From a checkpoint of a small transformer trained on Wikipedia: 1363M tokens.
Each number is 500 + 40 x the weight over its row's rms, rounded and kept within 0 to 999. Layers, rows and columns count from 0. Numbers have three digits each. The size before them is the row's rms in percent of the matrix's.

# layer 4 MLP down (transposed), 3072x768, rms 0.0136, rows 2657-2711, columns 512-639
103:481456545540465537507493431452540473428505532490409473497500501429481493399518415483480485498467418433552469496496464506514506510543557499533519509504442521514504539471518515580524500486430475429497496472545564530507486579537511455472514472444485484513560513444502502462482463516523511530447479435525450517578501456491479476608499494477473526574462514503487442446472492550528519492513
102:585512474489461449520555443529504462469495458549488474500487521455461419494464551514524480543489425596424511484485467491458474507607524478533473521453519483480492519562508474448399471473485412503441507487574483515517468572505497557465497460493544550400503524542572454471525390481486489470429581497522460520482517502517556465524515581529462438550432528527537503485523530447562491462497
101:469474423575465552436510470493546562453513508430461484472481552486464466547481544467480531469491574531428527468431524523463492543410541436565486535568563577543566459492512503443484405405487467498442505486453527506534520427509526422491534494533478460526517518557516526513471566450604470542510438526456508487566536502479521498538480505485508521511476478471444525471554522501517496463461
095:546555507434520507476497476480503475499485493511452475523486512487503502459493526433496458548561543441466504557538470564499556546521407464532553479522439447465474465481538535499462520517520413505545542491539529508483505504503454493528444503500497438534505568533526549527471507461471522463417443498458544508539479440493501453520563472486485467450446568498481515470502474484511520530464
091:476523511488520478530556471500563531512475512531398541536443523543504502459487523525502508511493544534533520498565491508438626504585542497517471467525471550456526526491496545460489486504524529531456412483571524558465463483452524494496475507376519449522437533472577464502568567565539591479511563485554413506563503575469457532472522465468512509461544547499520511543557500494491479469491
103:475467511549517527479596453549509454430475457521488523522445564494547584571538520549481522548538486549574488468548484520476448474460441535508486553504474478423421524516554456491512488546466400574491533528478543496525460512534527482540505478510447433522535602529474497545493543500520477494467568461574483590502485452497485483517531481483495478503554526468571474455450569469515417456459
098:450509475482470524451500541511487506519457421486491459509508534479473490561501467491525458497526485475525502530462462560519524541441501543470529530497450511443500476470423543451552439515483479505518555521363464469530435470473484546450532521536528514576549481524547517558507520519479551458414497513510480484556525525491535455492555460501517425493559455486556554509564484534551549483486
097:472470528478536415520600489498450403501515484481568487478470570461512466527563523528525449437502476478507511442522454517489557542471480429501453500564477504494477532504430523574542557481464559416453508505470518466501569475498441394496520576497525449553432484493481477491556478476515577491547451448422493507466480492483512416501495419481523510426476553480487454532516448500543503463517
101:451548447497554450499502512524502454504570479518462477484490489500533511478515493542469537475501426525525496517576425511552516494530496428492479496599494570483499520511549486538476464433554497460512414469479491486535480478531544547498472521512499437469488388468517449569463529490533621400535538584456489498445539547501478524474538539543513503465485553599505478510470601470501574592497
086:489446455555531531535428406526494531488475447529532503407509440524431502503483514430506499493537458468522585538527478547508566501535581425481503549537484509471540481509494519454557457548520466527474516484519444457543481501423516504537457508463472474502566508523509512465476528555448476490457549573494581499540454468485479552497492479544513513469412481516501458498492491515533546511516
106:492498547549429401603514554513502469478446446550515444502512448469491497499575423495532493491497543521491481483499494427548475493507536479448445468512537473448471523508496503442523481478583425476516506560492541513505462486520533570419426537512451486517511539555513506501428454536490503488528513493494417557561490515501516484469535537545423496557491479504516443545613515488503527498482
098:468495498551560435470514475516506491494403488474462456497528442488491530487544454514491501495477541539497499468433533487536418536481492553481486488460506488492555501471534500487504461565455438470604478454510487542528564437526563507535477471482509474524559534463546475466488482440512529457561486493576473467487513386456472484488542487457467561539507450514510501536490513518447474528509
104:513524544487503443524473483493517493511579491550455455468570421508561513468477504521511550545448477480497532451542478536484560531546484466451475587510561554504527564485485545538451491516531498493498455474535494484461467475550506473560445434532532488528483473503483494474424412508465516453535502424514492477509518502522437509527553401545443485532516541516474464519495550451460584433510
096:550489542491537500537480485501477461533496503455520401526510563459478553542487514532513581503480505518514528536492510509494499516504469401509449433477499500453472499453493519481491586465556543491477489514549465508499493559461487446513426517443542572440547528560506484518478557475498554475483502487517539566548565508513445506531522503539399427453465535401458573544507438546485474548494
099:487471468583507482514473498396487525574510565522515512494490580544434541482529466543553499517532547492572470473483411516459469466493524497461522502521512513506475487456518462495485464433473559511467445405530555466516496520528457498507528495443478523502519407439483498541428453432600492441512477533479514539497555537388440534504453500383478541471516499512446529469505476505532532481438
094:502438539425492487507520566468472506516438487501569546452486458453544520469494503480436490547435509511521528486521486474502514475478552495491557510499493510564450543403469512495500543548500473473555574499584492499459528458498498522512525543496472515473541440546530483533455493429468508510451519523544504537521494468455553559557452504503451463496493543512486445511496448520491522472533
099:505501447549477517520476433480498533428457506519525450501523507576542502534489532513432577540562492499529527481522525500477536480594540543485487479514569532461440517563500428507482553506499500488494506548533469516496435514467508547494549470410481519480459549531519501488476516481478509492490529474490485501482600538507442493532502508474445478531608545494469549424501510468546551517549
107:472511460539469451469505455460537522469488414462504472486495463426541425524480533522431520518512519495550490534494471482543537427498466480520449520473526526425505512545477383501476517559485498613480499499510535409478476446486472526512507461565499542519564561418469551446539476593474597574474446466573455512503524503536482493463513489559486530477484488526519558527492478508492495515517
103:478581483505582493398516471431462494447540493394469435522444523402438467424508465548514534517524500462493482564495496582506518390547454481517525480501484554504489494487501457514532531476584513538455503516536501511521461537541465512524456576482506509473510436504576524472472517483463467544484435562452505504578461466567532493467519538565505512459498546478439592550485466556483495502524
095:494472504492503518430524497456572514510496507485439486442426529479466501441465531511482495476506524428509580439511504490525481446447507459493514450499480538574528521521458561490459569463483490578476434489460501498500469483552484480481472494423480518500484385569476538572498509517424511509431439487396518487499460493466540461476482507510502584440480546457561478511471554532473456449615
107:524459442511411519534487482424514468510522544497485518499443486478513528429460508480461424553506536477480498451569506551494557474509433445488562491527548511540506468545544503607533515514445566542439423510442490511514581500518496578545535558488481513511483501512534589511511453514524460494473509469504557495564511500541526528566505510443508527523516457493514562514504443541527488532455
100:539484473593444458526580483505568537451578436525501533557462575534451487502497525495479483451445479488480613412530507477488584515553410561507567532455422457469555444517503546493489550529410530532430462500447479452466511543526509513555502530515433540532472521557503531522539544502465520499533487468510426553512512553485489443438523504527492438518557573548536449526431497500499499529470
106:459521499454445589488480492457456507506553355542568453521554486477472450532501488489526504469470518442492481497489539502513570516493450513456526547529408456478511542543516497432544466552499496498491451478479593552463551445434508459520518527463490557512560462490446495573470502482524452483528427546542470477545481446561436503499531531490412525467504419459479500481431537539477538462433
097:484485456592495511462438494451582441528485524539474533565491512430442520474504490459535560479524526526514451490540512536469514515529539551485455541556418495504509510430441532519477503422567480539454435517469604532529532502463524515492437473503508446444535494458520515504488544570516522436556536515492467545549504460471477471508555419486485502540481490547460463543514501541516509459457
108:525510453493500519523539495450558444502488514434556527574511530522477560500535595533468487471453555547475468480527484525527508547496516505499512531464547436515473492492568489475528516460462450549445486472492482527486528506497456494522535493470531500504524463486484495554528560511568476463431453540462469434574507471467492509573469531463553505574566516546489498474566480490541478451448
093:523522418485500459485488497500512488432404523564515520462459522497546445492530524480481458535469558412525451494442539487426517394451400581482496452443483482519459493522469517533467594476552442551470581442478500589502462545507456482555516501501539456538530457484489483431521585464495462523522526431531494550529456429518561568592482510476476531545512519522468489495517465515514419519480
096:506471484504413492465539461580545492449554508512497488457577466507501484524572499468529490554503398533533468475416455400497505462497501516468475449481583522446570524494553536448518481547556482501471465501586573539456532495525538480498437486512547508503436508423493444460506496501532491482446535545537438559459516519464492466514452522387520481517491529501498540521560466506465443498469
095:531561551523458561504469585531501522553503480503505497513555448512548511489526522434507562451440474430549463499513509493535526497444536504552432500507547498490540454517491541471501456540396436468525431511463529449490470419506473475465477525459550542497519500523494485457454507474456478488475558579446446476446488465480500484499432535482565524466541618524486527540474460509517484477475
100:475523507535508470535492459450465448510502438492494464526437476451483558513544518601529496478476528463538547546459476504551478484491435462525494513527418512485514499494635525441474543445520511442475509481537561486482461400548478534430500553431507572467471463429459570508543519437501472525534442398531460477550505546452494466466498497486451523571485412557568502464499529474542478547478
100:492499505483470480492559560541461561459440531511493537528540532508494500492488543472478527619537530525543414444520496444454465461484483446506461433537527583515512499497539461445530463486557451454461488495498532539533533455387486537510510518494501456552462475445551484501510489429550451418462495534549463513453484457466521466528542496510524482527491514513532480475486419518451504468511
102:507503484498535545467430574588492590494480509498477462575496588482509494500462482438539503503541498417443543438499476541443509519475526488497522492543498527512530519535451503538475518526510592525523512493459525468603522480561488498519510495457487452530562436457425592492469475475490500541436430476486417467563481413425507464576509509533489561529491529451516467359507508514560504490480
113:532540500475421519544479583463483485554502514468486520507500530526536443575461503462477475446477545533456523527496499546424524507471473508427512596477461469505491489418531404492496499555472480470538502535460527532502419563506537569503559487497485515543503452461559464460520583480517511550511579566562530491553506565522468490486444496516436532476436491549492585500493527474551454548505
099:412503494473500498560519468503513484543542490472498493472466466526527533511517455431515551471501565471432472489502531508514524490554476516530460468444508502442540508529456540449530465498568553471628505510544429492438503497428511548479427438498453508452485467488500542480460456483515433443545466512503526491526537485504472552479511462525502515477535569545443479535521467528476463525487
097:471528439553577498602453455503487508498542458480530522408546461466484450494436483430521435487471443444553481569499442457527495459564518517502534508578493451541515484514495540447483513498479461510522537454531505507443531447496582504513526566469461497495537446456519502485445505498457474465463476574475457535477475485494558554490464531515501487485425496392531488551626457456528501575473
105:645506525538510449471450481500495462537467566510473574523418557561496493504471493480442502509529497549458471542500514473565457470396571437552406477506486509505418536475585512505497486481515537498510498523504556440516433500480475491552520511425516492461479502582417527539482428435451452435469488489451576540492516516504477575498460442482468490487532489510545555508485483486521503482526
114:552449487542494394566444522501512502504500504483517482535447521504471462454464515475488515519451489500508484490484521473527506509517492512518463455548495434570514503559498520505534499475514482470504451427531531564520501443431463474537502510458446498365440467486551499583499499496544555507448533521438530537516527583564525494577467549474504504532480494618544528402554481475528588513504
092:487514557556582541508466506484474520430428554437558490483557487516470523438580522572445562552605582433515503465518479482450476515504531518511547536465570415513501488513566479497477488486520492480480507562467487511546516476474486480535509552490519505458490530449416475487524492496520544497452478537530501532528566484463555536496552565474479447549560487487481483523481473441550520484461
100:480456507494557561483541515504491590467565500510470462498584462529493501523457546491424445381475504422461487470493518506491489449561556537462433474559372458528459470512496523574449499496483510538465441495506517402574505495472552545479458489523542555477510522543529535494519572492504517537533526462447491511443531496435441473461545548452592550481512569490483503465464464527479520518499
099:594456538565511504539522475449581490491530495481512421541517526560402492526454510502484518521524577442502539557479588454475512495458578536495534562545527581460448491465515524497546498479480397489485544510543450491494601488474372571496523536438462493514525448453515591493546476442549476502499510535466511468486513579513529532539465494493524474514532536463540515431511488467442505522458
093:469522464407510531506562467493501521491487548563495500484536537497653510469531530511510488408543522445469527519507575532535494521535428450533497422563482479417540614512493479453438534465540485521451531414495453567536456511496517562521441551527617483569488511533528549548441485542451498508538452482514548536529469520455567482513523508454541477459445518516568504389500518506511512505503
098:575514580447489473440503442473460452478478486464545477499477508514571480501543471481498472474473473514543551445454515548524535539511499479506523511529514491430551499435552580460525497464541492488553527483523483520489455514512452521546404522422554517536389560525596484545525543550460469480481508448473528516561569491557492480469510515469449558482591501566495487422537493392490450545544
095:485571450516521435462490474543526538509507483580502490503477430487510506493458477498523466531505498530491486461506481560482561508508531501540397491496464457418550490557485489421475415543456498544488542432487463477502520484500453461456485547496536551517485448535534542515519488545444479531400556510503517486524579492458454491467470511489510470512607511481585514496452498510495465474464
091:496517469559512479549455482467468479478555537506540492474463417551537414478465495467478513537506453446513480486471512511482438489526516436446524433576456553440509436543489425516456510503546504512443527546527529454455518580518499487514469455515522531589444556537426510532429494484523491535569529539500472540493550532474583553532425506498517475537497483509499490506514525541491514459569
104:478498511576488516472571510534514444486502458535465515495442471577548558525468500527495559525563493548503483509481556517425540496535460521511518535453580472506411477490428500439447502454513493444554558539453520461493465558528508463483559587472491499567480431476493541539525451521527504471495522451457505500425516534468483528500467483492507511530490533485532478470560500495423501503515
098:512501581388474531457490518448422448475506397465461477512525460537412451564538493533451520506541503497534441509527491508581502525487495512481513471534434451487509546469513565462464486556550475492497521528433495475466494448488513464497516453479554529507486566528447474458551478564491488497504543475540479508435527538492480445503539459507563438482497489549514519548504471495519515526475
101:507537398477493458528513457518513507533468520477433475481443464502468467536515531531489555506549490567374467479525560477520518456506526423480515458523470436465489481477432475538584495446436425453437499559479509485497478533467474514557467481532477500392501498495499566498533506499545544561460502525430507432467531569482521449529540495486531468550561468537429489473569498472532525524434
098:469559523486472551470536587510483513467519443470521478481552558529506544497492559538481473467520514439603513491539486482529485542533529470513479523478562508524522467526494536475558536443519485474542460567481512539476527501507428481561616555612437457517473529506557519471464493516539531541488497531464505491483515466495392506381558492493522531593502537575517551502434470477481465537443
098:466499432489567517526500533522533497491493541555491522480491488531476490521504465555496469486494410435550502493508474517506462501463511467543429463495564490465478534444450553525448508523498531542438560517460460482564531542498466429492507553510489516459526501462519521529607498503559521507544466494519474417439463490448464489475465493446452603478497481519558545546514495552518560420489
097:538525481520480490488454524497398431502441447490415554512495514450469488550477530557533535541454462487454472480460479447471473462502489504493467560482459439491540475448465462513523485456470486463512539537489492545506534492500505557467494465522473513502549497495504584440475526455446495541451568484517455515500445470526518568506495432522501559493524504510513482515484455491495535490541
103:508557483559471558517484545482451504448481504536455488474507484548497520504573465472493473493526451487506485555585487487543515521441449527501550457432523486532458470465550435479529538409501568489541446461560528584477524471557489481470569512499548557459410440448544451557509497491485497478475499463442562510502530483487477530460538493472493510523527588473452544500481481398527539492561
111:482520525519405600501486474485507476470469525463465467605508492438495493505466471491458570491482449478494492564491484501444533476480519522485497530519490518545518522437602545524481507525555466551507457468448520524469572479492471497478537504547461522497461447502501575510501488493425435510468500502510500478560458530473522530510512453522507523461455483570508566466467535538441471526458
092:462448423469534435501468526452438487455509485561519510494517496447550484528480470515546525533522562539482484519442473555485497464431527446537506529482482480484530470536618563478530479482521493546481525497489446493473470499508581454472450503621566473496538579559503509464443571500563508423422499554483527466566462481502535491554488504516483503534499551498510517517387490463528580543454
091:527483494520482497523476480525497447616513472478555450478452529465494466543479534426480453529551504518472513487473575476551486473501504509569577467429520440460472497468520575547485469460478475407530498455424516546471504446542460480511478490448426484542483493438513542501508439498499460477482506549521505484502477517542464543539525532504466545433562518519567459552432485481450511517484
109:520506435447544468491492506495554481504534497411447498538407445522481514529446534521472518564522545523451509487508512528524493475504462505498505573472526530490614447406448538545523463540483542473520485436462533469450501513428474489499516499409509490447410550464483468440531604527480429478492491554456456440519507563498604545465535523455527483533476528508559483422524513541441475508519
103:550524486450555442468478559487526546472546514534503490465490458516552510486481498435413527472510482478376443479466481468505504499546447454484446469526537533517454549537581520417502467541539495433500500498567496532502457375479496508462477482518487452555588456450518514427505573541437431465440505475553449423555548512450531497551565532538560527561531461592493554530511547476537507502554
# layer 4 MLP up, 3072x768, rms 0.0214, rows 2658-2711, columns 512-639
096:531558437596456464539498540508470534520531542491475546564526509443536561442557453488425503473501483525433473527515555482543573534480518542488478535521497498486532401466478520562528487528441565512484476515443532484507481395551479437496590559475445570526495432536459541489498491501578395534507427559514458587527528474500509545468501506491475481437432405474551481448498568557550482445479
103:483494496504491525505537492501442489486472585497545521493562428456466530499476518446457457508466523573533570481448577519511508475558513493493593491528473509574432542460476494451503514550492482481615538473498462487476450478514516511466481599495477585522485485452457511512467492459468606479501541489457464545489477509483519567509585502487543434530506488441563500453477481530490496456493
103:529524498454467511477483593537540505578558488507549506438546547509532486487491472472547470495519595525502404567524509444515459524503520483483488580472455420428424467438588542561484498435506528500514534549501510489554527461509541463451539487471540473430524510450466546519532542541532492539495519471475598534562509493509557557482534530577509511447511519458501443447493529528550451467432
094:520481509568516469531538486510494563424457523461504490482536492456496487448532511449486482477573468495497459472489461552505491491504495533381531486457508416471428470587410450496508460508456493556564513489568549448554518554537506481455510523575536578496542538496527517449470406447517471507536430509528510535526434442454474524513484447476557477483453509488532464488513503530495491510501
102:534504440507520521523463572512515529576550509541538498450532559514553492458414562524536557526552500436506485512483513557460510518558564518504483504509481492486524514576542530516504462511471506492488495534522528519502497483486435501497481515480513474450501387462476555470479552560509476433522482536482543529492530509515482449552501503518515422471544524458496468521475467502527557539452
098:558501511489559472457508473471492481400551548508566520566434508570524425584518449493529555477444509466491576536425572505471509421510412514478438508434473472573459543540494521436514514530509571471475506497535496472486495524558505444535537516445525476450499497534465535536482530516552429456496548506427481622400535501491472573530461547454537528490495501435483475549520504534531468512437
099:532498455447496548503493495560506479560560520520529539473526483540515554462419525531507495582519459547471506577450491530460474551611519526519542542530492525480512491485517472436550528529519392500552496518482517466528528531461508509454451485484414571499572441519499526521534455483434501463473471592482596518504487440468493576569519468536467545526472503586491515489442529489510476551557
098:481522551530551469506515458465440506513485517520611546490451469508490466427594429541490466458468547473503498626448523563543404475451503447498465518474513438541494556479522524511561504522484487503537477564497486450401502506458453475473437536509456463494501482465519497441460514473491456529534475481501461534495473420518591614426550476490475480495517524558411504463539488556478575531570
092:552488575468495504542527485482489544536506489474514487529517530534519532482586496439472521577520504498444503520484477472488465541442508528503577497457520502494456431469517421554456457554451585523477496474515519523515545498557418514519484495511482522432476535479574453557537517489507522540513475474527464549499525485571560441477540484514516480555529513479440472476583451537510543509495
101:527475427546554514555525473431463509446463517461520492569483519544488460485497476467569510528462464503504449552489557472477545518561486506517488510404486453536527525499492376519501455475423501446518394486483494462518489508476523488438512490485538513487463495396533492474519489461474484498500595520504500452542504512507537490437463500433550575515492434564456516557528438503465529607443
097:523501518565535462523514526492564431524583485515507542442485484532549487505438473556497486481522521432491436468512505482564531478579470495513496521523453529583448460497508438465492458480478573519465428520446513494444498523461482461544457446519513495513478533485476466463471547492555457524476493492471448523527488569589473546467441553564496552471564493514542485545488493520534472471431
099:501508500487542530532533568564539466476464467445548473453550507495568501514527489529582482536516629497464585497428531514543456518528473525455463437553441481526492485544466509575621494514436414515459517502493437478521500541485485519465454517474566480430539460459465472447498528522584530564521507453494420521518510531486509509501566564487470484518533521455509515467503492488437387543542
101:460510454485577467500520540429473570452530574541470563381501432488491519497459513494513557456505543469496524521542477522509506469501458513464536477548442446459409574587491514510547475547474484514485496412530424528560504502474469542422521518472516528507557468491493471474463513476484493454564474464494466441436527479494549503502461558454526570521475505513461466497489534494492490486474
101:523452523443461518521477441506526506469500494406516500537476491459495539500534470520504525515510552578461516565532498554484489555502447559498489476484466505499532481471455503422538602517464461624486522493457508475460432499505476494502486472507544509435484482503394476517527494485497523488545534413488482542554529410474468540542471499526538530555476550573487567453512476490555476563447
100:506490546594512517520471421546542446558529555517526497428503554534504546527462453575509562529439520502526417489497522479475453499541478592491510512426534500515544530573575533529516453456505550509501522486493540495495535544450511516452440487517535562487469475466488518450535500577550505466523514517479524537504517533503437510508597563485570544510389565481516465457543554517486512461470
099:506529488511485439500532584525486559523523500517528526535491458380465594483527537492455468482544495491466446576463506503456480452524481472478520493552441417563473466497475608556480410541553473490530464452534489457502500499510467491492493429585482496499519471511514525516494512466560539515427501527562533593453484431549524486455486439440520528500420472513531502506459513479517510489461
105:411577514457480455424492503498557481546515510571566532488581518486526475468598516513468444539504540491585421454549528549462486453508466484535536517551461440462544483547541502434482527483507526611536549547482494467430473472527487453440461509508513478476472519516473522484481537485472500480448532525494413577465476516455454538501539449508473483499451524394553530517496529488465547431510
106:526461502417459511538496522493510564504516525611529542478479493524489493510463468505495439491535476535468463493486578522562504512555609629521497565517443387520411443534539506519498537484470547502488487559516528497491485556455477425531467428480510501513471552496506566535515456560500496492459499464439528505449421520505491504445465472506535505457555578521546445452477499465482491491539
093:508494512543471477510471551487525431525537507558586495552512511459476542449507530523496517474513525484467522533471523461455521523487539547508524549573473478507524498512464541423519484499500535472483493445480477530487524472466475409512487548557525547450521543468522564435496513578448494497557441515535588512491476513451513468451403575405486510576531554492556537532483446502574511514448
108:498527506455569573503512522412507482498477565451553510406508527521517507481487466484453516537507572475468516559474508498519498455490495518540472541499411451481434479546507542529473427434559586568538504498485549556566536513489527525460454518478488555567544536519497521474520555463544476510488440480552437506474480549443521532489437541434484481514520484507442466486501471472516552486429
105:538562478525472428510454548472530479518539494514522513509499440532541451507447537455458545533551531451474507519519513526551563452576492519483486510517462434472566459481544581523513532501461563459515520557479517464503530465483445503500465442528566543408486494465411489488584524492536581553537478454451526562518519456534454564475541447511472477600463480439431488526563505526525493509432
101:497548470495543435567536556528541525504476534497502497465476494552477558426467553563459504528535466475492506517498528483515459539600579484495555513412492455577464448447491446547459441477442480538503532459566472553542481508568495517517460420510490518505487429487478563495521541499496515547493522481508552478536500524551553521489469491480548459479544594487462495466578440479532464535527
092:552507516501509495588561488533492568436478467477486446516525484437520502498529436502495497524531522464460482495434426482491533502474497450505570416453581501510554473514561530504482477527450543517537496494481481437485521486562469506484518501537568511431549567484528497496548467523417457568484491555550538460514571539504525491540406545538527486440496429496506529512542497456499483541487
101:474544521468502494440492538518497516483477571480519474451510506414524538544478511523437540502568527482463485468504507535566498533555517535513583426490453448483541496545454499537514582510507487519534529539491540557470500412507435467479468474551525501489460461447536501441508495399504450554545481508469475548523466455471473516510508478479501523448548478533431492500515460495604548526470
096:473497561602468415504515515530560566570525553538488430506525425410526555494441483536479544529533517556457539520534536544540483489508590497471476535452535508493509524550508573486481508506485574514517433526486444423461509413471533572472500480478482550517534423498425538447575545488496570536497525548429510458525518444480495479456521539502543548480492512490492478439503544521515529487428
099:464510463477506452570492514458495479410523558517526517462480509390497545440467472459452560491464494526494439491522512566551468491460511467454515547500505463481414480539439495547498495421490444527504471504543521507556536534480542567526521464567463490439578503460571513463537464527514475480428544534457517522548436521581519493486533483554513507555481439433444466470476547538564482494475
094:543394490423495522491505507486465492471477542495508529472427528455464516485510476488565436519523503568485469538475463503528502524437466491454544508479415513483560422502452469523515491491567521468500552517531528555548462529524555472465494543476480490532498498476530543501598500536618481474461526480454501462527518486554435571537555524517480427576494497534486494520517529471521513484512
098:508518492430474434554525544505538494512579489585528443528574505426475553557461534551513510487570511507506531456521552482527546528478542547528501491433569550463533533458401530491505533499529404468509496510478502503529480507540434557438528569474491469495534452500488466460535505534475485482495534519530495584529463461590466542493522525506483543416403531469524530445516526554573503531466
108:549490475506512484553550568522473498495527546522542451493495473503550468538538416543492539453554534504476501577516583507498428506479522450473506476495496492443550460468503443474550499487457541538558510565477535447456461470505458463477428472502452534505538484502474509464488437541502504515519444489487427447551529469543508593512516417470545578439403475531525462522487547531454513480530
101:548437540562534458527492475446508531549545583497554526459496462406551456492488478484519520444516500573439547434444474465509461495536552512421431525510486448503527544398459472416496464504486600532520404506522503485564368444509508475455498502483476579534568471504473463455565502469452501455459491499475504589528451460545505513484516491574537496465529508477474492545483410580460520513454
106:474540507588555428452486519488476502427484492551543480489506460561521525517444569499472461479553517493478471605585473531572505498498460610474511535555527433523486538610505507528488480504542530584466443551489460487496517540480483451454521524551518492500487455517517452454517464405471520458439506469489509443508481463609484542559514538488490491476514539525509502510487420555440490531500
097:567459451540473513511477476522495515458468541470454514520528564497461527477529462490480421597486472448448557528461525500454450539459529527561529488520565470502449556547475458507496493573467542514494465541543448418513467474421517542488513498486530442535519440450489486497531555499465463485476535433516509458520477459550524512563507535461425454506501428452481516481516495598517551523466
095:504463507492437522585480485495524537474460465555492437493442488447570434523495514517527528563473555473412464534543524477447533505483494506487450533557489468524527473457567455497590523686443582571478482554524427469461530509518442440469428510530467519469491517572500449561527525494519457508478497438560530518513529487560426506467491411522540510529466494563528554487519511462459514434536
102:534451487464501570469509547505533410480524549548471458500485504551472519483465454516512547546484486444461485532576554474497501559477468494493546526450445483437487485566501466528549523512496525487602509498482489451469542477479517476442481487499508490414513551525549504511474531452423520499445477579458573502537535488490462521454534470498489496473532554597461417504448446487471465499535
108:576485459443531404542546525501512556483532528537482506441516534512524473456498456496455518459482536507466581488470533487553493497440471405412452529458471522451419441553409458426519560466412486515495468523494507534452478510536449497488514467487536495506411503458511507485551519504558459517461495499496513540534522526560498486530554516552548431444470467531448548402581512507567511545468
097:486477475494489489440541506537555444555496497519492465562446469413537447550493464505496498477450503536482549523463464502501491434440564459418487518526493493507498447617441570488509435510551498529484515468459460544508434448539457582460440541498477461577597509555530498482619505480458525616539438406475506513527454450438460447483464415477454566526504462536449493509531479482471480467470
100:496524515471520472534490464511523504467551499459512562435470497556466546498485505558504553537476499549513538505544555563514543523460443499491574589466432514522459505480507475501517424551433512540523460558513465488531537445516493502467536524472488527511569514458496579531521515513572526567442468526494524510563511539545498490491489525535490486562547456519452562505545515514533573431513
102:515552494421506488533522436573519491487448470505590549527537432440565511476469506487519522490495545482401443511534502540550487527469421441460477453556439440490490510459520444581480494548460596444562479555485503521479445486556512458480477452558609525532469549498493487516473493493469490548460505472501498541527468508512475459508472555463497513530422458468474471488477471495528449482508
093:529464442514485573524488506458568547503481511511476428542508513464435553526541461487544443445543512517519500505523474543531515530465505474501550585443466445503507476479478530538510476461408532475449513542516511487490512517489539437551483508521493496472476527547488506488573467419518481510528540488509510556492523436574539579411487453532498557558505446552424448547453546534463472488500
097:465495457472536477454614515528456471475548565504505449504531509503519549561508527535493483498496522464545505500503507511503488519453504526519488517494479477576478469482443523540495488517485620532599523527430462469508562418461471509478464481439508531553560487473542496488533536423496505491481513513415505574439481529461543549494456467472485569479497519478513457538440554535476537533464
094:483429439418454515553482542465516447466461524451480524503519515474486582550504457573495539455516553516492520512459524503535480501558524461490486471511489540559474491493534448474520450544486445485459444478438544509485478511443534557477542462523498488583548497474485471492540512500520457467521497531534552485526481517509481510490499467573503528541372474495469539477557514484459529561497
100:521499523458472486478430513443561520530456542486501463489533472402452545449547540500531495499514520554536571502545504505486502484413457501507512572502526474532449450521469555442547441499535520477478494536473512528542465479488478440447558531515473515458574515484531509377519498464591463502491508452512548528503507551495464468492498527485449469430497454496429498537475491472494508561523
102:526517553511561525523499516493499503441561531514447485480438559544590473545531477457510517550567529450461449456560513513531450505556524496525545522435551507481518584426508515525564462423518512502536486483596494486483488422465517425467543452428498492536457422499505508536531454477454514473497510511421521489469492489537531555469520529457536520475526508440495461475447463509576523472447
092:509500553533498515525464406533540562558490487499545508535504508467536562422505514555512456446518484489473508489495491564539480451514565494465508477457494560502483495502445446449450520464480470527446554505511502503462568547578454544475527461482476510535577487436442557487454555460465490533494483565480581476579470460492502590456477492492591512565465614496482513448591506514537553499566
101:553508483460481477498493553532555587464468523460549536482458519493527531494514541504473540490485494427489522507483566516519459521496522467577506442478487509562523500461535505451539488476503485530471530514529498466522571552508518475513500494507495525518454520483399555498524490485446535504401468538451487571504443525522492508536475536538505421521449521507553534431544514486492494551526
101:566504454535552488532566463578476486538477488489573429524504552476500493490475490561501504493427516466424438484493539512533453512508455426512452477441548490499440522424534497516463554415444521575537497514524506412584459470493481503441492454450466464513466528475496492535456459479504496467515519499462493486525473507472531556544512482477531528460570529513469491493521470512539492507530
103:554528514493536509489493412457515463536456484539552511479504480498493466437491560447521494515483555529533565498491484488464527487536528531438528534529458502532487497531493530505538477509510473499578515507476552515483518464526528537528410453457544450533463515470495503499517520530516450464541485502454500530529559507579545497531605469507493501499518526475473478479519500512451420587507
098:530471447534473395542534532522596584480472497488529557504489522521583496516498517523476588443443517601535466547475482488529556527468457501547504489478524508501541484585522522470506498472524460536465448521508546517498549475559456543452504461544477473567487543490458493545529531550557509499501521556445513461521511525508533537514529491536419481467432474490517474478480438495595444493493
101:455446509539437514516583482502524521517488588514554613474538512510482549535476506595549583504488547521463464500533496581519436488541530422478505591495445514517526550545498529498544537460430528499577504583520471442468473472493534427498465549513476481484483505491501515513545522439558487522506571447542471499479477420526461530439561430433545517488486469508540493497521538559533544474508
109:495479486452497411499481582544514477547504467514520511439553489525586531511506532470502503570439523481489497559536581496500499553554514535518513511541500540519434546424472503504529527479490501484548545495437450476466474424501460488489463473478543506449503535464520523481511448470466491500476482492507585563517500492417556478516526454482517484539540513553460417469450451565468524472519
099:606511513468494553427475512472562530477453446430458549439474450487417557501498452456458521526487534466451480512454532386519506544554527459475482502508533488442476510493414454514486474526497491533550532480505471466523508550435433509485441480487461508488416464481470626456531508555569538432453509620475542535476537505531568573470487539491465547533503480499493475527560495620475445479422
098:441528522471561532485490490530532485453533569582495545458535528538509497409501434530481520609489482468530530492516425496479478495474501470531523436503486548536445425490540470556512440461490427587473479493530525453566479467564563480475548526467543444426482485518528508486492520520422474498561468453541478556522575537500496467506522513482506459505461517531505473512512499520531498440467
109:519491447530483493508451513545552509541495539512542515457506459469490540490513501473502447508504537390557524557519516455547504560560488491537486502579518491492578486386526488546561498493451509457504506511469513462433479563427428483528486524505513456449451504467454547474520657568440489648488496602485481494550539459489543474422522423479595510510510482437466492525478512540528471513450
100:508502546501559507524540481435496509446520499514476519452481511532496548412535480477441504546472532553472516475548495527483489533464466466546544524532434474523407411509528512457502427481489468559520454554495530478517462503483495484486437480530524568468447479477462549524477526478521502505460504454465536543573441493469461516460467553465514447431516514548441410505496485562539505534522